Part of a small language model's weights: a variant of SOAP for these matrices.
Each number is 200 + 20 x the weight over its row's rms, rounded and kept within 0 to 999. Layers, rows and columns count from 0. The size before them is the row's rms in percent of the matrix's.

# down: layer 2 MLP down (transposed), 512x128, rms 0.213, rows 152-176, columns 0-63
# up: layer 2 MLP up, 512x128, rms 0.228, rows 153-176, columns 0-63
down152,098,177,205,200,232,217,190,195,211,158,185,217,203,199,154,221,213,234,185,219,190,184,192,174,206,161,227,198,162,222,229,205,199,200,193,239,246,176,227,195,203,193,191,214,209,222,178,192,234,205,200,168,218,206,218,175,222,223,201,180,231,197,160,203,189
up153,093,189,204,210,190,190,191,221,217,219,214,159,206,204,203,193,191,175,181,174,184,203,212,207,216,222,213,219,205,175,182,225,201,222,193,221,160,206,204,225,215,216,173,173,153,190,185,189,192,222,145,163,187,170,207,197,180,188,205,223,196,160,198,221,224
down153,104,204,193,227,205,163,174,185,184,191,207,227,187,216,220,210,189,188,213,174,199,195,172,186,177,202,182,202,177,212,189,198,188,189,180,232,170,198,219,185,196,207,202,183,177,162,184,199,172,232,208,190,185,197,190,232,227,211,183,174,173,212,185,195,200
up154,098,202,209,164,207,164,193,202,184,201,209,199,212,166,238,193,177,193,195,192,202,245,197,194,204,153,213,209,189,168,186,198,226,198,214,191,212,242,196,215,193,200,212,208,209,229,147,209,179,178,200,205,198,161,204,199,203,234,206,210,220,231,210,165,216
down154,100,203,202,200,189,186,189,179,165,154,190,184,210,168,212,154,201,185,207,210,194,212,206,172,220,180,232,190,168,221,170,204,179,231,197,231,181,204,200,162,221,195,211,203,209,178,186,203,216,189,202,212,188,213,221,179,165,214,210,219,204,231,201,189,194
up155,098,192,168,243,183,210,214,240,201,172,193,196,197,204,197,229,214,193,181,221,229,203,186,210,174,180,195,221,200,226,181,189,202,179,190,190,209,196,210,198,162,219,181,196,194,225,208,187,214,177,193,192,193,164,206,226,217,205,203,200,239,211,225,172,219
down155,094,196,208,188,209,244,226,203,212,238,193,197,188,209,206,208,214,190,186,221,218,216,230,192,191,256,214,190,189,203,214,183,230,215,200,192,205,199,178,197,214,208,167,214,215,162,189,225,176,233,205,197,207,209,181,189,187,177,159,208,205,225,162,191,167
up156,092,184,189,157,192,196,175,209,188,214,223,191,212,190,204,170,181,183,226,167,199,208,178,179,206,168,211,210,210,202,171,205,184,203,209,209,223,229,234,210,201,198,203,240,191,202,165,194,176,191,199,216,177,169,173,209,193,206,223,205,221,210,246,179,205
down156,096,207,178,225,239,187,204,228,206,196,180,176,204,199,202,195,209,208,195,206,226,212,205,205,198,196,188,225,200,209,188,218,179,188,225,221,234,215,234,234,206,159,222,205,201,180,165,209,201,156,238,161,222,220,204,211,192,239,212,246,159,191,211,212,166
up157,099,203,169,197,217,199,233,189,185,203,230,193,203,208,206,173,190,203,191,187,235,226,208,213,209,246,203,206,207,225,176,185,221,209,190,174,198,191,246,209,202,189,211,183,199,174,220,155,194,169,198,216,209,217,164,211,207,203,240,175,217,222,169,153,204
down157,101,194,228,201,179,192,187,225,179,199,244,181,174,170,203,222,195,205,215,186,205,182,208,200,208,203,193,167,191,203,225,231,212,208,204,205,220,184,213,228,221,192,178,173,184,234,207,215,227,225,195,181,228,192,182,191,206,174,210,230,220,224,251,168,203
up158,095,176,213,209,202,179,201,196,202,224,180,200,207,206,177,196,184,204,202,174,192,176,187,246,205,193,216,182,231,236,205,201,196,183,207,227,181,207,212,165,254,199,207,202,183,202,195,195,204,201,151,168,225,193,160,208,209,199,192,182,208,189,196,180,167
down158,097,181,184,204,194,176,197,227,201,204,198,195,211,208,193,211,195,198,180,195,167,195,206,185,195,203,170,238,249,205,198,176,226,141,199,175,212,244,240,197,206,206,201,202,185,217,200,199,220,219,162,203,149,181,183,183,184,226,215,212,217,210,182,246,189
up159,105,214,193,194,182,173,208,198,163,218,199,180,178,168,211,169,166,202,178,190,205,201,216,223,175,191,182,196,180,213,202,216,217,200,202,238,204,182,183,193,223,204,169,207,218,182,187,196,199,195,203,183,209,208,152,191,216,230,178,211,202,176,175,208,201
down159,109,211,201,169,181,189,245,182,175,213,189,177,194,177,232,171,228,195,198,230,180,200,195,206,237,237,181,215,206,202,224,220,200,177,252,194,183,197,180,202,217,200,185,261,224,184,195,167,196,218,215,194,204,218,206,211,221,223,187,225,213,195,211,205,240
up160,094,205,181,208,198,209,203,173,179,203,174,174,200,214,177,205,206,211,208,205,181,190,173,185,190,193,256,207,190,196,192,182,201,193,192,199,217,205,173,206,198,195,232,170,183,213,227,193,199,172,179,207,193,173,214,217,188,190,205,175,194,204,197,164,216
down160,089,167,177,208,184,204,188,196,214,198,204,217,212,219,192,225,228,197,222,199,216,193,187,177,179,210,186,160,173,174,201,206,192,222,200,192,170,187,234,179,169,188,193,178,206,152,179,208,205,232,238,211,240,202,223,197,210,197,217,249,195,218,182,197,180
up161,088,179,195,243,213,163,191,192,216,217,187,178,180,214,202,199,196,217,210,226,200,194,183,228,180,167,179,172,211,193,152,182,212,238,179,237,186,182,169,182,184,177,212,183,215,178,172,203,183,185,201,191,198,190,199,201,178,233,191,216,188,204,205,215,220
down161,100,210,195,249,218,185,204,206,229,200,217,196,204,226,197,178,227,196,194,210,167,157,201,188,197,203,191,175,234,172,180,198,183,217,183,203,178,211,219,209,198,200,214,182,188,194,178,198,227,189,231,211,217,194,230,189,216,228,172,184,173,228,202,231,148
up162,092,179,206,186,196,177,190,211,192,168,218,159,166,171,210,184,229,233,215,213,232,223,213,208,231,198,194,202,229,195,197,218,219,190,177,182,181,209,194,189,207,222,180,194,207,183,231,170,195,239,193,204,207,220,203,228,220,208,208,191,199,181,184,187,185
down162,105,208,213,216,195,222,202,194,209,190,204,185,207,186,222,225,214,167,180,190,211,191,199,234,201,250,218,184,189,215,183,171,202,224,188,189,208,192,192,188,228,180,215,179,181,265,176,216,170,188,163,217,205,158,173,167,206,191,242,245,175,193,183,230,193
up163,092,194,208,209,208,174,190,188,201,169,201,178,175,213,181,222,207,206,174,197,187,230,179,216,193,189,214,218,185,171,179,203,198,190,228,187,213,180,207,217,238,226,183,194,209,202,219,246,219,199,168,206,250,195,205,217,180,169,233,168,188,191,214,207,190
down163,098,190,196,184,193,227,197,204,207,226,204,207,213,176,197,210,202,192,236,209,196,185,253,189,191,192,188,183,199,182,207,226,214,184,201,226,214,218,193,199,212,193,229,225,175,175,199,144,189,197,257,189,165,179,194,223,233,226,199,203,203,219,232,217,189
up164,100,173,159,173,210,210,195,220,208,174,227,208,186,198,162,180,187,206,202,176,241,212,195,208,179,212,188,191,236,174,186,202,200,217,196,216,193,154,204,229,197,195,163,206,253,240,164,202,218,224,187,196,209,175,199,195,192,227,219,195,162,178,174,191,203
down164,101,220,171,241,209,191,211,193,208,250,253,207,176,203,203,196,175,191,190,184,227,238,214,215,201,185,196,179,189,222,200,197,181,230,180,187,167,192,218,203,227,201,200,185,216,199,178,183,219,177,218,210,215,193,203,220,226,200,191,160,157,175,207,188,198
up165,088,217,166,214,205,195,180,226,207,184,205,187,208,239,193,203,223,231,227,159,272,196,221,235,193,201,155,202,199,168,199,202,237,208,202,220,213,190,210,210,196,201,211,185,201,208,162,231,205,162,190,193,197,189,225,187,198,191,198,256,176,195,198,208,182
down165,090,208,191,224,208,222,213,194,215,214,166,204,187,210,208,244,185,210,228,195,199,214,186,187,201,194,206,228,210,221,175,206,186,210,188,220,199,192,213,206,179,173,198,217,244,214,183,181,188,259,230,174,201,224,184,169,202,196,176,194,206,211,197,179,176
up166,101,190,205,215,187,210,159,207,201,193,204,185,226,219,238,185,199,193,172,185,221,200,197,213,224,171,200,236,222,173,213,214,232,184,219,212,191,182,203,202,177,173,210,249,184,206,196,206,189,181,243,174,186,240,227,158,163,197,232,203,203,221,205,166,212
down166,097,182,226,218,200,226,174,240,172,202,160,189,192,178,247,199,209,206,178,201,189,152,197,224,189,213,204,200,201,183,203,210,196,197,220,218,161,215,192,217,195,168,207,203,185,215,240,201,182,221,200,258,232,231,224,138,199,221,197,208,177,207,197,207,192
up167,114,181,169,194,184,216,201,207,171,191,224,175,247,184,182,205,203,217,171,186,189,192,181,201,199,183,159,199,199,207,187,193,169,190,217,214,184,168,235,173,172,201,226,203,206,207,201,206,190,227,196,175,199,218,228,204,153,162,204,229,209,172,177,217,189
down167,109,168,220,203,237,222,216,203,185,195,223,171,216,176,196,210,239,194,163,191,179,180,196,183,197,181,213,223,192,189,186,206,180,187,198,208,197,184,200,221,205,208,195,190,218,218,181,206,162,178,208,221,203,191,228,198,169,188,215,207,216,218,235,217,228
up168,092,217,214,196,197,211,167,192,204,218,187,186,212,208,203,202,170,214,231,219,196,210,209,180,225,176,203,215,168,225,173,204,220,188,239,204,227,190,190,162,190,185,179,225,200,205,227,179,216,192,177,204,211,227,181,204,196,185,189,197,170,221,181,182,196
down168,086,218,238,226,218,205,188,164,170,186,190,199,193,175,216,184,223,213,187,169,177,199,177,164,186,215,188,249,194,182,219,237,218,197,177,197,192,180,157,193,219,205,198,214,200,200,218,226,183,236,236,226,172,195,210,165,179,204,207,224,207,204,183,215,174
up169,103,195,167,212,212,230,178,205,180,160,204,212,181,190,196,179,168,192,208,184,225,177,208,228,222,181,217,168,205,191,180,171,189,203,176,191,163,175,193,196,208,197,200,211,181,217,193,204,202,218,194,221,239,222,185,244,202,219,199,212,172,196,215,144,187
down169,095,186,231,210,214,178,219,147,218,202,200,201,212,218,213,169,242,209,206,218,178,205,205,213,244,192,234,169,221,215,219,218,177,191,189,238,184,201,196,182,205,180,234,227,208,215,197,204,187,181,159,201,223,220,196,215,223,216,217,193,190,203,168,248,234
up170,088,186,195,211,199,165,222,226,164,201,208,191,218,214,218,213,166,189,162,185,241,203,185,211,193,223,204,185,187,185,210,190,182,178,176,183,218,162,186,219,184,202,213,209,183,183,167,210,193,181,223,174,189,222,190,202,218,217,187,236,179,225,190,184,218
down170,098,226,203,186,262,215,200,214,205,191,222,179,169,177,213,200,197,210,209,181,209,211,208,213,228,243,204,160,178,225,202,230,184,220,209,186,184,209,223,185,244,200,179,200,214,188,238,176,212,171,195,228,221,169,202,181,166,185,187,208,175,179,236,192,215
up171,113,176,233,223,219,222,204,183,217,206,205,178,203,218,161,173,205,200,181,220,236,238,215,208,177,236,193,217,211,219,188,160,183,261,192,201,198,206,214,197,207,197,212,190,176,197,172,201,198,207,200,183,186,212,184,215,180,179,168,194,184,247,172,184,194
down171,109,184,165,193,192,195,208,199,209,164,196,155,189,218,155,171,174,239,169,201,228,197,237,189,165,215,189,206,181,222,219,161,185,233,230,172,190,200,208,198,241,201,198,199,189,213,189,164,223,195,184,201,179,215,223,219,150,185,193,168,179,209,207,200,220
up172,107,209,237,197,197,170,192,201,179,190,203,203,178,206,209,220,186,215,174,195,209,190,234,213,176,169,217,188,203,181,195,216,210,173,215,232,175,198,165,165,150,203,194,214,216,245,212,195,230,215,208,220,199,199,162,178,226,191,203,187,218,195,182,225,223
down172,107,210,201,200,200,188,203,212,220,219,185,182,227,205,181,203,203,189,194,232,219,242,187,176,187,202,179,180,172,205,167,185,183,212,195,202,233,214,194,207,189,221,214,162,215,204,216,225,205,200,202,173,231,203,227,186,176,204,212,219,187,176,160,170,184
up173,108,203,193,216,216,229,245,209,219,227,218,158,214,181,213,217,191,212,223,173,223,222,186,221,207,199,235,164,227,196,192,192,219,228,241,205,152,187,206,237,209,195,217,183,199,212,201,228,166,225,211,232,210,229,193,189,192,184,186,196,203,198,209,204,161
down173,103,224,191,215,203,193,185,174,202,187,199,198,184,203,214,234,206,215,148,192,203,147,203,207,228,216,249,213,207,193,207,217,217,219,203,222,219,189,217,206,220,234,215,212,246,191,196,242,212,222,195,218,197,208,204,214,224,233,208,234,216,200,192,238,198
up174,098,216,247,214,200,180,167,206,186,179,212,231,179,209,228,208,226,209,199,190,217,173,214,238,157,189,179,185,208,201,199,190,195,171,174,196,191,180,212,195,223,221,243,227,196,191,202,199,180,179,204,176,217,189,183,189,169,179,169,201,204,195,204,178,208
down174,089,189,168,209,219,206,205,228,196,210,229,192,198,188,177,242,205,179,210,177,210,198,186,198,215,180,225,198,172,222,204,153,210,240,216,188,196,231,216,196,177,179,207,170,217,213,200,202,190,220,270,245,221,191,210,247,201,201,231,184,224,215,204,193,215
up175,109,214,213,211,180,227,164,181,178,193,204,187,192,202,188,202,191,205,213,193,156,207,194,202,212,223,206,213,229,189,209,191,232,196,190,210,189,163,204,207,219,215,210,176,212,185,213,235,198,175,241,169,189,200,191,195,191,189,153,231,192,249,175,166,214
down175,111,225,207,229,191,210,207,213,188,223,200,187,181,182,198,199,174,194,206,184,184,205,179,170,197,174,171,205,185,210,174,173,218,192,174,193,217,174,211,226,186,187,185,162,201,256,194,195,242,216,205,153,234,208,196,170,170,200,181,216,180,175,191,203,214
up176,098,188,171,219,187,217,190,200,198,202,228,179,176,189,208,205,208,212,195,198,162,188,225,180,202,225,207,164,229,211,184,188,231,236,191,201,191,190,209,179,184,199,193,186,222,163,221,201,200,207,213,211,236,227,161,180,186,229,187,192,180,211,178,184,220
down176,087,225,190,184,181,189,182,211,242,215,174,209,196,199,222,209,196,206,194,201,222,194,178,207,211,221,152,198,212,186,207,180,214,165,214,183,210,210,226,213,213,204,204,202,200,187,192,219,181,217,169,234,183,221,194,168,184,217,217,207,189,195,191,198,213